Each number is 500 + 25 x the weight over its row's rms, rounded and kept within 0 to 999. Layers, rows and columns count from 0. Numbers have three digits each. The size before them is the row's rms in percent of the matrix's.

# q: layer 8 attention query, 384x384, rms 0.102, rows 21-40,85-104,149-168,213-231,277-295,340-359, columns 192-287
# k: layer 8 attention key, 64x384, rms 0.0981, rows 20-39, columns 192-287
q340 092:512468513509504483481508483434475488471470569515457500487567522510497507476502496507524482484485498480508500501533493488560482461504491507501523502491489484464525477487485476515456499502522461460451481509550456498502437469510473503500496479467522469487483471487514507501504488496475495500
k20 100:525530473474564461511451486482497501503515531533474493519514517493472492500509467461534456559503490548518494484478499509522512480507512469515530526501517473559483535463530541501532511519520537555510490503515477489501522489482531506542537499464479530492489516479527482481525492510465466482
q21 123:527488468466521501531483543535521543522514478515511520530507508430442503520520512476511519508523476484499478474498476467475491525500506460508499523478546515503474511490549494546469532504507517530531526545493513514493527481485507532519459505479503510535482466550463491533522474501482504530
q85 129:466468521523509468518470477502533507502522468482523518527490494500513517493483480499513509522497508474454445484500504462461519481452516454480507479482537506501483581504536468463540521506521517557509514487497499520535532508486481553507493500506517455497473527516472509501450544471526542539
q149 109:530518505534510493527513526530528527526538481525553485523504490456517526487480497509522499483494463507442486498493492499482484513508485457465470521484546539530504530503537495518491487493490515488510500506544491466525511503494498564552463513475480486492495506505480496523487469542498532488
q213 172:486515507496526492510480514541501475500533477505528485547477465513513495477465518537501562521507512451455474511458490511469496480489520443499519523481537535515482535499510526513553530495526526492512516523513505498545532499511490549531462486467493511522423509497472505502470503472503520533
q277 121:477503492495548510447460560485532505538509460511477482541469483456492494526493534475522549537500461473495434468499515465463541516499462462471464518501520500521482474515532501528505522493506453488508496514544453517488530495495491519538532516455499459480465467516483481505506509497497507523
q341 118:509523554493501524480469548527547509476497509513501495545523474477503510490485522499509522547459474507456512511480504510446504491454509480490477523545500492541471553511522478535562485474533544539504485506490527525491534468503484556499519469460530470503492515493468498511475523492504517549
k21 098:501454499507499515503492484492518471515522508491511517519523538503517492509487480448476569502491482501477465499476460465480553520484506465451515487492479487487516537520489502478511520515471526500490472528521468500529472504497523498513522490449522522462450468465527545479470517495497471493
q22 078:467494513486501512510489512503501536475484510506502514540486459438513483486511515537508493526440548527448461509497573524488526449504535457511504506519486478501543467521500500470513522504481505572531528529529482487504510514463484518505470474488529484469488525501510495540501523504508511525
q86 105:503464476480527478510493500482492529488481494471459481526483503468482504500563539520518509493494493528465495503501522478496543466498492467524525533485508513462538454521508511490538502511499481493498482529488484472459503479467468517424503484471498480471467471497511511495497497510474525475
q150 083:486475502513533513436470531517528479483517508513481502526483491506516470459540541535505514484494538482495476495499522498523471468485512501472479529508489550488478466459529552436524476508540529539553484545493497504463513513455482533463528519499506436528496528533450507508503519513484438500
q214 130:474530486494502515465487481489543534466508496462460526491491488487539520475531515520488522523459469497463481529513484513517478435502473532481491506483523514521577517504558514482541495485513479493466456565487476502466490509531475493473565457475522536446470481499489535495495504538490483478
q278 099:494502523486413480502526484515512548478489485481505539499499471512451521493548501523503494508437508506513496526459508489496470483497464473522480500463523509512512489559541500489550484478490474530515468514500487494503492493532476490479542459499496490492482483504496527478498486527532517495
q342 086:505500502463476529541474484515520535504493491501506512513494493495480526471501527509484470530496489469473501525484510481477474458489487493514526498520484553491504460488541496463511461517485497503476469529473517465490431505531522551529506500518487510511509531535503475461521471532503479473
k22 102:512516496504521516508519461468483501491487509497510520481512510461507519544509490510476553469485503494491504499559482524567503540472460531502500525493501472463523482499542509501497503491513488518518490522511540479478468515547485496480496479457521515490480513466497509485489515517498511534
q23 089:472467459557522476484525504453492528507487502470512484464489500535486487418460460487463450464521474486500507483483503503547488502493468565534519527516504494526506492496491507503491441485523496465467489477568516530523473536518470455483473505538501510492528472462492481511522486512509460522
q87 108:514518469512490460508474516478531517476507496482486495508523508524500515453529484465491503510519498491505487525514478481525514465462491494523520502444530521472510534460537454454503471515544478493498469504533488522510471475501496528487470505495470514499483436488471492503458515535508489481
q151 089:501467497513524508488455486469501545490512511498469488494485501540475501518506477478515517526504538540450498489466487506529518469492476524542488518461542524492544507454512514503517514492505496468444474487539497504489472526506502467473471469439511509505485497470547446495467522513535503454
q215 131:503508482517513480487479529508517523520507457501474490526517481486475495453452533474498509525551503497535504474487475510518536497483448488554488509477520510508494483469524481486500479487492494467460506500543464513477497534526499523512454472506436499456501435479485497513481501537534500524
q279 107:492554507514475509491473506486491508486514469519468511522525512539443555471496486498433506496493481497497493514474488523536524478448451504508487526440492559509526497494533484482513463508504489486536488488525504464510508542503491508534466445462495509448505465511475523555504500556462488489
q343 090:480462491486488509469547517523496510505530481535485467530503504536524512505506518472471500495500501530534524533514554528547494512497472515576462484496525528488531512457503537485528493515489518475502490497488452515487468471537496525483483510536475455516526514465540473568515491508486512502
k23 104:482533495477487522477479530448479527506515504528512501547511471477515447497525519517480511508485496447479493493529491497519494471480498480516498514459512495448488465462483456493519483526505502515455514512515465475508475513506446506481530467457452518478530487504489466458480529535534513545
q24 133:493456495544482502478487505468501511485462542471535453456482510498487499499510513513461490481455485484523523512521546528509452504518485498475489455513482536451539493482489526522477485444515516488461503504491511468474488498514462440426498525492479478491499499495504487453531497481472515496
q88 150:546457466502496481493537488490537547471456559495496505431514518487505477535507533518475543484521501521503504509507518451493532493508496558491506513534510472481480492496495497526449467482479499507470501499492489510495498477535492478458520482519483518461526503544488514457459460532496494483
q152 155:503466496514515511485486460508505469473495542526515507442488522523507490493517493533489451495499531525517502535496492522536486464537494535472550484521493515480523466510452522499470492506468500530511502519489508481529463475481514478465474500519482493499530491508512518480514488446468455492
q216 161:506562493508507519498537489480550493518466509488474504470495531513507496514528486483501481485509480494499549507509481489471474556527476555507460509502494477461471524503470489496445503479491462453473495494481503538495478502517491494474555519492527485523548485479489492466490461511487493481
q280 166:525513512497484492507502453457491517486470533487508515444516525506503504446545476555511496500488518494537517526498472485517494515514495543483529484490489517455482463492505512465463510544480487499497494493486510464483450480484482459428495484530511487521529519490486528472505484457498528477
q344 153:475488510491549492508494475476451483504484543493493518465477524504480509451483491535475457486485484491483503515496462512517490520516491539488525484516494530502535484486488503494472476503477485485506510512496517441461501520514519470449505495481473503506521501488483543524526488489482527484
k24 100:501498432510470489480509477481502512521457490470514490449491516456496513505540485516525527492539527483503513509497483521459547520484482496535496505502469502456514519508514520511525478525495490503534478498480479498496542507545506472461510503555540505519513517516507514486495527514525480477
q25 095:514505477477492480497505493524470507534514542528535483471507461457488523533556524480533465544462499493545507502488507500499476501557494535565505510470503514515508548511486473528484495529477505527512517498523527563496463505463487485467487495492516481457535470516488486478499490457525504509
q89 108:507515481494510476519524541482451505468511508502521507538495488495520550502467500513479485508540498476470517479507518501502545478540475485549494501496550495502488539497525499487498443516445466461519463491476512499474546581512467498515481502538511455483483459481515485530498500512538516511
q153 089:470487525503467496516526529485466510506450471492509520542523515489490548494528563462525485471490471483537499499470532517553467463499503463567514496494455464496538495498516475485475495495480505534506514492526472500525508455522462543508483457494515519543519494497494535529494467505486467468
q217 113:490477529498505503509524494505432549492510496529522505511488465529489514423491502536507559531469569495484514554491509507495541529517490481501469515483488478519496520496522503512513473530483491462530471509477469463455516559501478457494507477524527485487460516534504527476514489489495494493
q281 103:504500535469534476507480504499477517534518484502445534544493518530542501503491554459473515524520490439480457540536471498472538466539505523511498507495504497536508558483530495503500526506497509506552495545528474526490553518505473558517491442473511509502461458500494493521520484501509508493
q345 094:543495509503532452464493475463487527475520512490525494484522511523477498445492558524562553492513554499532484507506539495570519488497503538478522519484464491484534526536537450523525468506517502520492488490524484489458500534517528547460477498489504445521492498526460530514488512435499531478
k25 098:494531494489503485503487477530463510495470492534530484491500465505531479503456517478505493517500505515537556521501474537506543514515497476444502509528518539465476449497471512504536472530471474449500531477458446486496500563500493473493481517521466526522493501510516481489533514523547498516
q26 098:529506474536513506533511509561486541511549445476509500513486478514502498493524490503488535467508515515489504475506514530487517519486534515507477536516562527475515481504483531480501499510548496497487510514462492558487488496496495521521549493485486483452491489488484482516478502539516508478
q90 114:497513461552496544493520503558548482491565469444465489508497509505507499485489470491512523509481564486477534502518464508517509502465534521512472500525510462448517511525534537469535445482509494515506535568490504551496453539493517492507478467539488457522488477494484463511492530500525502497
q154 095:489478483515539505483476482555500517558498450459534470511517522520523500524536507490515519522492519514467520502522514494486482499498521497491523516461504483499504468520441506485499474490547493492496526502503484525550459515508465489530493459478499471500533539521476508479469429507523482445
q218 124:491512466516505520517496505526535533479545510487468462502500518552494514489469506510508515498498559487455470503450492535539494481474529461525516482496497521458523517523492510469540495502544482472496503551551501506482475520495495490497506443473488520489472482508491479516489480521490508496
q282 095:522493531523487501528466544533544504525514472494498498462486522518520526524524477458493542515474515527488525492538502489520488502485495517563494545538520474513465506503552538515516471490468516506506529508489544479525464460488481503498517504417481481503465520448517481486486523507510490477
q346 097:534525523524472490536499493497506443488530490510493544522472452485541492554488532477507509449478529500485512487460494520517567494481518529511482529541514470496496504534502540533529501468504515500515538501473537535520566530486505515545477489460549480523557490533522499510482481513497467487
k26 107:465502466480525512494545483530522520500483533491479506506508508504521508500498494524520526482518519512483484471504511513488481478494472533517521499523504515489496455469497508494467490454530543499454509521478544510472473524482497501476465479451516521470517526502488477467491507513466444522
q27 095:483507549503459501475539499523509513506466491514484494478436513539494491451435471473488529479503501508520529517473525513543488516475522489512486503482493508532523482477528505486510518505523496491523473503497468485473495503537502491529513511477464529483482503501478488507500506506525528488
q91 103:441493488504477550446522543520505538528520499478550500493475510515490490503518494504521490485474495477503500517523552483496507532510513558537481498473517469466532534527495498493499496532513507501472543537514493517501482515527477509511510509481469500465465469471544557474528497515527551553
q155 094:500509524503478489527515509498514490541498461479482479487482473503515514510477502468496487545527505502498499480513550529455501493456549489504470507506495502495488493516554497514462491486512530468461513479506516460457518505504495536465490532522505497488521484511466525543527519503486477510
q219 120:497521490533478539497505525492510506520495505469516466450477496498492489528495487445456449462530520537515472459523542473505481527500491535525511472530491521493538486513505516487501465505499460446481554441487485493514464492497509511519502533497505491493543492469525544506518487505485487469
q283 095:528531488500460519493487498519503511533509509502468512479477513484475486490482471494470490513552516530477519492476545475450494469484525515534477477520472470485477502501517530475476475497513491516490504529460519530523480508518555514543494507516499526500497497486515498484510498537528511494
q347 101:498501532494460545549499515493516496486526476515461513493484494471503525485545500527468489495500480547518493503463514500493489537546594554524527515512456475514520458498473527476506508502522470503504481503521529484527523513490528501534498533503481531486543521527471495519561461476516498508
k27 096:539525469505435545542553534497513517523515509519521474443430493469518531508525507501506489458432475565493505508485527510501543479523485487533503506503516494480523466510511532482522461532514526485497497464488485484471437474495523495488489529537489467446471518483517467502500485505511532440
q28 105:524511457484536505509507530472517518496458488532502501480510490454469491508535516519523518545510500492461496481435453497481483486457544523500466482539493508499510494473511514503500507506510525538482518523493491487465498491472481537513483497548485504482493505540459541471477502533516518497
q92 106:501490466490453470506510512489460513500490480525470474500517489494489521517476503517507541512482521521514539518522515484485481481456517436508508526481509453499491547467498494489501507492485439520504525517522465488465466537449495461570485442535462499552504480529481500507492475553519502458
q156 102:493541509507511471514507488513501497493498493485487495553485482503471537486488521475525495517468514434518560481462444520483479491503467514488514526513515498478478515525521528497495494506532509519497520469467491494468513483478491520540502511494484523502472539492458508512558463486522476496
q220 106:479514462523461505504535524516487506440457523495543539458557508495486498461480520489522526517534546519510455518454501447466519474489499483479500479535510519521525522503505501531475486476451515551477510499518518494523478527495489534549503502538475524527525479513483474482489494523515530489
q284 099:540463467478540450461463511523512507460474427471502469531539473512464457480430523539521534533524492512492539492465480481487469498449503468510467524488518500505517508535550462497554511496501502508467505515476469480440510505499533517509515487508507491485482467521538508492473476570489509524
q348 097:452576494496484479483479537552540518494526503519487518510517480467497488508516455458523509504497500473507544487481455485440492487465517487529504497481496500510495513483502515487498486496479492513487530487481485520511503513488508509560468444486487504484488529495477502490502545511526502518
k28 095:453476444506510528478479485474467546516489525541526517486510484487492528478466503468502464518510527502482489515476494506454539494510495536546483516546497483510503496476495502463495521459521510513505536543517504511516521511491485453523471504491457486521492511501502426471529521487546510486
q29 095:441510477548510484498511479472511509485509554536501524494466494514528509449479506483489493537554523514506516508565509492463483535474506528510530468497488489497494505504507477477499493494484471467486473523525493508516535538504536482487481508546553492523467528493483487482514484468516491460
q93 098:460473466491503504484499500522498521476451536558473522461467492485466515488498491443517496509487489476472496497507504509483492475516474507515510458525490486495513466514507475506517502561470502514496499501433485528488484506465489499489482485511484523536532545543462502520539509485524468519
q157 096:462525482542530528471483493506502483457523488572505469464448468512522475512512509512529468517531478507543497479466491506507513493492499522437520441493519490493524489468507518536521496478475484475539506483522481528541496523522501433499477506489551518497501527531518505489466453496502512476
q221 114:523533453514512491499545495504460501513486555553469489472471494480519504479476495470520478481476472508504516540524516516478485496477496530487529492440509520507462491514493461492539525534491502549485488528498493529504518514491499492502480491531494521529542465530452474513516496497522503499
q285 096:468500479519545506476507485481502492507474569556532474459511536493507500533473525501505494498514519499538549534498523492505466513486523476474572499493526492503463466489459490523488493513450510468481534495511519549493508490543495489478473504563478519495533524505498517491506500450538560476
q349 090:523518492514508510513488500506481532496467514547497485467493497461503468502479518492497488461484492499479505497468489520479487533479527511476499490512512465489521480470514536502500504553514496493487489498457511483528462490484502497506499508555460562503493525545491522467479489485536539500
k29 103:549490465456501464519485502435441467535457520533473483475501464486482497503487492479528472532529492538512510508463533493506486467513488482521484503518488507533524513478534475521507488526493523499492538490494520454482500476487468492502478525498497501501500502506498519543491514487512443496
q30 095:503511477515514503483541517478489480488477501499489508521502475522484516530478497523475496462543477508472469519473464499516513496447499479516529513493521512490519491509515546501462507511529514501558464470510504488494544503500487514522470529490545520494475491507513503506499501516501431500
q94 102:479502504467510432499507498448500481509510533482502540503491489537453465468502508529525486487533500478494487520468471493481484545519459517494503510483520481497467525516568541498537512544484509469511473497547482517529548467494511557501476493490479508505488452519469532519510484518476479517
q158 087:518460461465542449500496517518491510490463522496513487461495471508489472465484481499481496493492490490527473485518478531555489495454492486485486511494507504511526486527525547486459510495507459533517516493526460506526506518503524465527468470520486524510477489532528519533467496484480525545
q222 114:462528524480507475519494498504490509489523489502528507523494516547476525485492479543475491483496524530449437519496467522502501521480495475457517474483477497511492493497534522536547524535498469458515479489474466453521529498553530547515494554516476524524515477507482515539496501508498504496
q286 104:491545507484551476507490482486493485476517491469509531508512463500481533505492487496458530480472488464450465529486442480459498516443495462485475517518496483490503531512562547472537481481498482492506468476499483454496517518532482521504497496490522505494493474478521528495478487495479503473
q350 088:521513482522540482520494489511494493468487522499528519483472529529445417510510472487515492477471499466491458519500483502548500478527494451449491499474491519446528521523520534485482519521499496565499500451576499508473492482470477499459512472496533538455483482478500535471510475500492487508
k30 099:450495465467531485479483484432484468471530518534513499511506536533503539527478504513528494489502499476463528481437498544445484491495487523532542460481519511500490504514490445487493521531495496426507491470476453548512561529500479516493459531484513460508470523479446465505495496513519483511
q31 091:514512461516480505514479565468523488464516555519475526503502502467520494477554492503514533524515502473501515522483481498510511522499460478515487532507517486498518438466481459548474497491518469498490467436512478468468498501518490466477510445481499483471517486524463529513517488527470493504
q95 106:481487476542493561522495497495517501499495513526483496502513501495533515547504502539498478499499465438535494540504511523532506527501483502500510530492475458490515495461510473476523496547509460523496492505521529474477474462513492517515514482454507499483532449480525508498491504539508503536
q159 088:517467452512463495495454511472496491516495482474469488491510503472506516541503503504477471452497505506518440503492522500510543487518504510516497464515482468496539488533492495489478509516529499493506540528505497499476485504535498505507488502528468469479533449479502483523521470493514503517
q223 126:466492464499504445509528509446509485526478541483468489479467486502468524508485513508521529526471523449532466546490482516477481538454466497509467505525512504479471515506508438466512510513466465516494507529488475452467482517546503555448512507522502504524514487513509534491520498504492505513
q287 082:537529480563466501544516483511502501504474504481529490502536528565491497530488508529516447528519485511503496515501503530500525490498475495459443511527486498521515521448548494520490513491499460526511543504504558475481493473495516469490491494511530488503498499497503531508523497533512565462
q351 089:461494495506453501548483496523481484477486515458535504476515495498488554522486463481445480520511499488539523515436502510456485524504461500502485533515545534522478504494484495480483475490511482484502553422494493467495490474479467506497473474554469538485487535497537519498517504521491506471
k31 107:489485524530515498505511493458472541519513520493491501484470494480489452530461533516478525494530519505558450513534495490525473530546464500538511503482503534488465527492500553486497508485479488505533473469525476517507492542507533524492537538447521479525538517496560548530511456533479485528
q32 075:484480530493508485477452471497521469511475532502458519467495572504474525466548467498516457444508502508464537491479499526481517519460473505503489482517511500476495479496497489475462500503521481481471479491461503526489500483514504464445495489499497494532514458431463489509497473489538492505
q96 064:468502512510485482495496460526509525525493542520547492463477505507481531482536485496493503491511484469454538554512508477495489505469496505470511495499470472459507506477499503512466515500486475520502503435505512505486504467486480524473509435517500494491523512510565474475496514509531486492
q160 131:520513510518471472502500484487474519502464525469512456453535495494495525456501500508481489499518476505567504501520494505526517531521471503504493462502496480536520475515484476487501445510502487474528523520516503482562469473507482490473444483515448517522515506486509506525479481479562490464
q224 043:479495481518491457489534534501504506497463500491500516444503518469510465515560497498497562502498507483513478499501480441459443499522501499446528496519475482508475490506514485551489524483496481556488484464459462454526481548494467478452522546527494526501533471432491518513490475494463486510
q288 074:512519503460514505477535475502509506520473504528495483507503507526525534489513476504499471457518537499500488515522504509524440547519483543508520484507458487498582467491510504462497529496522493452513460481485519500497469490476506510492526465498489493536492471515521504506485499503501486488
q352 086:515441471473522468558474497472504503477454523494480523496516494494540527448462489524541508463540502534551524537513528501511473473490497507523514513528497502476514456519473541459477523540468454486519531509499500491509494488508501507482448511507546539506500489479506493501501476469529501486
k32 094:510511504474487464494542463457482516531473539514519507473491542526454520510502456537505505477497507498528529517540487440513547503514477521499496485521507492493515532477488478504478450489471465523464525459497533504509486458476486477467506499549495509499522499504496470470445471443540513533
q33 097:454478505496551496533491547496514534473523514493534493495492489502449461510504501518522500496492534465459497462520507481462530520551519500511471484516500509506485495517491494518484552464464486536491468512509538503431509508478479541511485467489505478479506502550499506504496515502518539537
q97 087:471490435492472474519485492468478536478514498473506496468540525508490497500547505478539504511486509485451525501488526527490567473527514494482538514503505499524517521486472449510478503520473477526504482505479476536491484472477423502489471534467496507524493479492513482498465486505531482559
q161 113:510457494496556525512497532477510490451500526527540519514502522495432481530477481496513474456491498513527500467533443493504558475563498483451483501495476552542478500488527452529491520527470500564492552492523526493457507518471526503503506524521504499465555482497472499478512537532483530535
q225 057:503523482508522470531514507523484484467476465482528486464542518509540473564489496499499516541506468497485499491472501501501493506562506539490546483514492559520508498533539510558555519483495552521486443485478486489506493516525524488471508546511530492526512507486524522534487500520528472568
q289 093:513496439507530477533555533523485529476496518492528487507481476505497482525553496507502491507507478473471514538525483536484500481523488526455486527546504529493453503515461487544487536487485470535516479481522537517505481477489528481473525521483480543513519533526492503517472505505519526548
q353 101:486479524492531488512489494527515490474523518506518507503493524501505505503508494523454506473463512476462466515504484509508502456538451537496499505479488478483523474472505477517471527496494535509506446479497520505481495499487462489482528461449539522484516448465515518511501508580550518465
k33 084:556486496508524457473489456447488471482476531541513508460497507510478553480496523524526529501455534461493483525533501483495528535512474512508514477477489531459502517512484463493479472502482520507485508482522495482470494503461446484440517517494507497535508531534489479527453467477492506501
q34 096:512495505491462476466558474479473499495478503509493514524493493542474519517464520500520490537485470477510523536497476509506510504490495453490472513501468470490531469489487474533482444477542470468484511474501479472513499493509448483487561496504475513525512511489495511511532483531477505486
q98 079:505505497471511491498565506498506466475490507534526469563471471511521488495461502519517455507543495525468479485485497543523512546503472544531534532452491528513524499512498495542505487464512495452502530555507488490519464502499541542526552511442481501531483502493514482501493486491501472468
q162 115:457530509461549470491486509460470543497513496501521521548491491527450491511483503544505510542534528472530478527460487512508484498487481512471519523525479469523496523498539475540503498473465464516467469487482523489510503493518497477480511520497474569532534501536499500510517488505507540501
q226 057:555486528464553512479497499511543526528505522496469497491506527557511517536427526484466477456520483487505528494468506519507506501436467492537504507499539485507532496530465465415496456509522469480533515521563497482499506495489486494504514465509482514521453504563505464475504493482511526484
q290 107:506525485500495496469537483472463513465471488502496537541466501502460506497460458490488438503512488476483475508488495505537511475459496480508465485467484524506527495502509458539468454514494472456467488522494496500519505492508491475534516497513477550529514496448477528502503506551481485494
q354 103:497516468490522498500501517477467476516468525534470449547473527510473512462459513490514514537526514500545533521523482485537503545537448491474501493524499506529518487431530473508536512503454484490474546503524514475525518498486494490491497534532489570505516515535489486485529513467504536458
k34 095:526474509518513513492456466478467531486513504507481523490489546508492472503521516502481530503452485477473469549474496489540522496466499496521542479485510482494504510497503488494516558495524537514515486491503447443480520518474509486472492488489552495507501519467486503499499526517465546489
q35 093:515469496488513530510518521529502511479508464500509500515526464490550519500525477525518483495508518516523486501541504500477461442485549496500492508486539512475525509541508516479514513503469529491503527482502490496534457546484509455507461467471499469507442525543474482452487521462462518473
q99 067:477479468506517491515447534540522546506470466483481489462511487532529509466527513525488532504466546465490495489466475502498515467456494489510487486536497500460513488522499519473523565506470491544532520481488522546492483492487480509478470467504571499514469465491492516532493510486542456491
q163 101:546487496501585474515504480495497507464510482470524501505494504456483512481474514495568440480513536507499480521451493516483480463507486513493536492531477467528488497479478557490498493509468532505516502491519524472483486494483449526521457490466453487489498532525508461493495508449467489501
q227 058:451498471520477490506496489508499484440483451490519537458531487531490503539513511490505543524479490462507476503488504496492484498531489503496528495537474535506486538518527523519543557493476528535520464454477518528486495524510505486474534511537532514499524460485458507546512522501502497520
q291 084:558470450504486497487502498473540531456469472490499483483552494446521515512494487512520498522484504505508476520524514512497522462474530504529548529492484495536457532540487485494475528521465483525563484477513531517503474465494508522490511444467471487520493502541499500491473492465512499500
q355 103:514452505484528506488467519541483493470550516485471528488492527482522525505474495481495504455517541511500522508484517484473500467480494477523506519507525511490492489523516512460480497507490518518524500532486476502479500525501500519471481480483532466478517474497512506481503522501503496490
k35 086:507557501528521503465500476476495475512507481547527521531463473491497509486527518525515504508496492522483510510514483485532546526492479497483502489481551538465483466518512471514509520517486526531506526509527521512500486500507505499486485541509447492532494475502468461492471489468491497495
q36 088:507571486503480505501485491497503518518473499525526473506501480479459529525446487510529522545473488502475500476524479521509490502519529469503538524484433484484486510539471410481549521486500500503467467539523515529496502484469470532532514526509445523521494499500501491488522488519513502514
q100 064:489573478502545493450517466459493519507521526512479487505504459543508505531455476523512441555520488509452505501521508503486486541497537538498532520493494527491514509461513492516515487462519490490506502498539552503536508528501499517456517540459516540485509520495504546498479481514519543514
q164 112:493561481491438473514516502502487494522453498528528481501486496502469467464468504511535502505515497472502547481520482492519554529516491498488504512477455483515463453535463472485532474469466485500488545511496540538544517448486519505532488543512461490515510539494476474506493525475533504534
q228 052:559487528482512501487495500513519534532571548491501480528489480529492518546471483501488427487481469479495519461455487527481495511446547526525479568465537513490511510469497492479475464483545451465492510516527483459513483469461454511533496517479491505489511504546509456473484520521509518512
q292 092:500516480487477514513494505488497518490510468500505510513490491470469557457488523525497532538472480464473540482541497478445533526505525510499483483476478490500494500515462441484514494506480499513505508534512545528540503490470495476534478508497503511552516564504475509454472480491527546552
q356 096:470527495502460511497535463473491527517502503472501463494498486512449474473458493521517522512470477467511533514527514474469524533504478533457470517506495486498516484455482455533475481495475473499526495513528520545498494470484489514493506512517463533524490532475551513491477496457519535555
k36 086:512501511487474468490520478548510501485514484527513488526436492499528504493483444540506528537520497501504553521517493490490525481492479486491513475501495502541520480464495499490485464536503503492483513508529558518466479482473501496474455490534489508535532521486481495492466500439523487514
q37 091:480485539512504510542448538494516516503517453512515483528513492492526489489434524493500534503499492479508502468465527509492503481524506454507488515501473491507504542531545538522532544518462535509561469479518475471473522498488468525515524509495502490476493472485511480515541503509498482472
q101 060:478537492499536491504463524493485521522491507469536452485528500504488515507498505520501496511502529475448486471435504551505479484500538481536511500472541529530498517555533505498478546459503498451503501454496464522498499487483504530528508530489521453484508516477472494531494518498527532503
q165 090:516523526531480471538417500516544474504534504475534487475502514515500499461472543493452495511486508504507522504504530502506453464532566515548509529501525510513478491508522509493522514556500519525527461506502507470512507494447474518473541500515498510482531444505490493523496499501530512447
q229 045:460522475476510503569511510477468489459456464481505508491512490496497490518501523501524510487520478450475527520460530502501537458523501440503525506546491519519523511507523483483508516508485504493501519459523508558484518458502478519481481513542532506485496468445501462516506520484510463474
q293 086:535499515491501492535465507502546486516531490477516513487526538490492521482477523508502515495483527503516517487486518517459487477524526482541478499495533484490472535534470521466493511516496521536541493506476469516460546475462495506500499472505495499518493495534496499505522502485511504473
q357 082:551504503476537474478447500496497573502505494541495513495506517461511494461511522504478524516487476496521495522531531490486474463480507489513526514518527524504491552523500540463485498472498508504507450516486486481476541473498516518517522502510485505511495490511522523502493497510518470488
k37 080:496488487466488534525471513524455480458462485471500470526492485449486484538519505539527501512520470494493493481517522540490468493510471477504501499483451532495480511519506475528504506472485523519517538529500475500505457517495501497507474490484512512513481444496494525527529478536511481514
q38 084:558492573484466530464519493508484499476482500496461540511487499515512492449479513459497516471494470521468499474533510482490514546491493508527476503460511511536552463524494498547500477457483484512504475495471484481489528509540530496494531512464523492495506503488511504479466509513505516546
q102 067:542478540481468490451493460483544497502488545512497512497518519467479524512513510495469548486512502527472526514519474511479469514479497519490470451453481501495528488526474480511457482486503481487467486497550539494536496509505506461518531447543479484527548522493503498486500491513515526509
q166 086:498481530492483501490522495461511519490478533508483521500496474527451457483535479449487498499488475535482509496491463460508496530528496531513525507524498502521561498459493431501443513457473515513455486501527485531496498500482493458529493485465476487543540470489514521517497482531512535525
q230 056:539508502488532500468492456517514515527485522490421510532474522502505501471488480485479477475522547535494493511526470478484507523468529535494495486462483504512492479464488481461467491481499462475470520552519511467519469505514523516532501492505490477524513550474486513464467511524484532531
q294 078:525514543458495499425507500520475490490469508510453510516517458537511492462452506461519492498519488510465485480528488486538477516492458575473476448491492485505510471493483530500499481444521468459489514477493477494520464511493540493483529467491513517479518530483539484516501507502502523521
q358 080:562529508518468479484498465480545464509472510548483519505490484544534489479509463479484492526486502517503518501548486505516506520499528484495497481515506519492508491511460494535514520488498486506447534529498521470507489508517513498538502504517530482504507508506555496511451496528504508506
k38 083:480490480531507556493516524531490454493495553522542540448524504495516500549489550519493481487517490464535515507489538455470490495519529510474526500519504507472528496498481567519493496536514486499515519516540484500486509469513497482472496501515499486483495493488534503495502495512529498473
q39 104:506558485526543498500566486524482542500532531502539483473512516506497498510469496491553474458536515483496527478491513484480485507526525534525519526479537494507490462491470493494488454508487452483452527523505536523488440497459461494513488546524511498518540486495526467450493480483486500523
q103 076:532508553448540477493517452487509511543497507533535462525499515482459499470496483525508514518459515534514502473528477482486536525499501518503519480492469489477519498510511496499507461510476509533516505510555545502485490474478470454533518472510431455505506508492533473527468495507490508497
q167 089:484526507524481484509495502481479559496516503528487545498552494539510523477511477511513540491537518462454490497500522493527515543508494523492502487486516494448541547514505470509503500482522556440476509481519509517488452553497496509501484476473538496496510459501514477521502463555536489506
q231 061:484517508467514504504489498523458545534517524523463506527464493507528519460483476505559485500445528535462511511494462491478501522510493496495487476501510516523471497468455509476446497529522459493497516525534518485478488496490520498507488525525477517523505545516495492483502512552514460528
q295 093:480518521503546485477520481515528526505491514534513484555482520516483492533473501492542509488485514485532488482485507488507517497498475507508499464462481518448520524483536491520492493495451501525485510529558531528474428496482488521486468515467433502533528507475519466492498493510443537523
q359 102:514522476500466533462514460545498504520505511509521495533524506479474488533464486467502525464545491509534517501522508488511509484503484495532534533474499491511487511454494453550499447495456469468483514521524511472506475528528493552510505502519475506510556450476516476490489474528502549514
k39 088:561470494510495515500513539486495503484498487498468505476518552465476494499468460507492531445532489553476482498520486482527522535483521530491510491529515476466545472468531509503507512463503534460504502431444514499497515450490513469494505516524495568504546473497479550499457468546493505476
q40 102:509484509471466500463490465485475512530462508563468470488509515543450528469489509489475487511515494531511485499514478498504522508527526535480548489491490500512526504485493485495492488515505481465508495447437475485511480520516502510451481440500481550503483512448503511467522487488544500446
q104 078:490539481489520487465522510500516494496483535498495523509508558504522474527500488477484459502461527494521483515550469458494506487535558519485478512485465465456469510506462476488482470460500480483460517472475480497538478543530470519493530508479453511513519478535500564514519475547462511441
q168 103:461564476501484485504504489474483496481460502482532488520441529502488500483503472498483491475508515521487498479485488502510525535495492518481539477486504438493506467495477504507482477456502469505519488495479495511510569507469477494492467472522547516476479466476508508464478511467512515489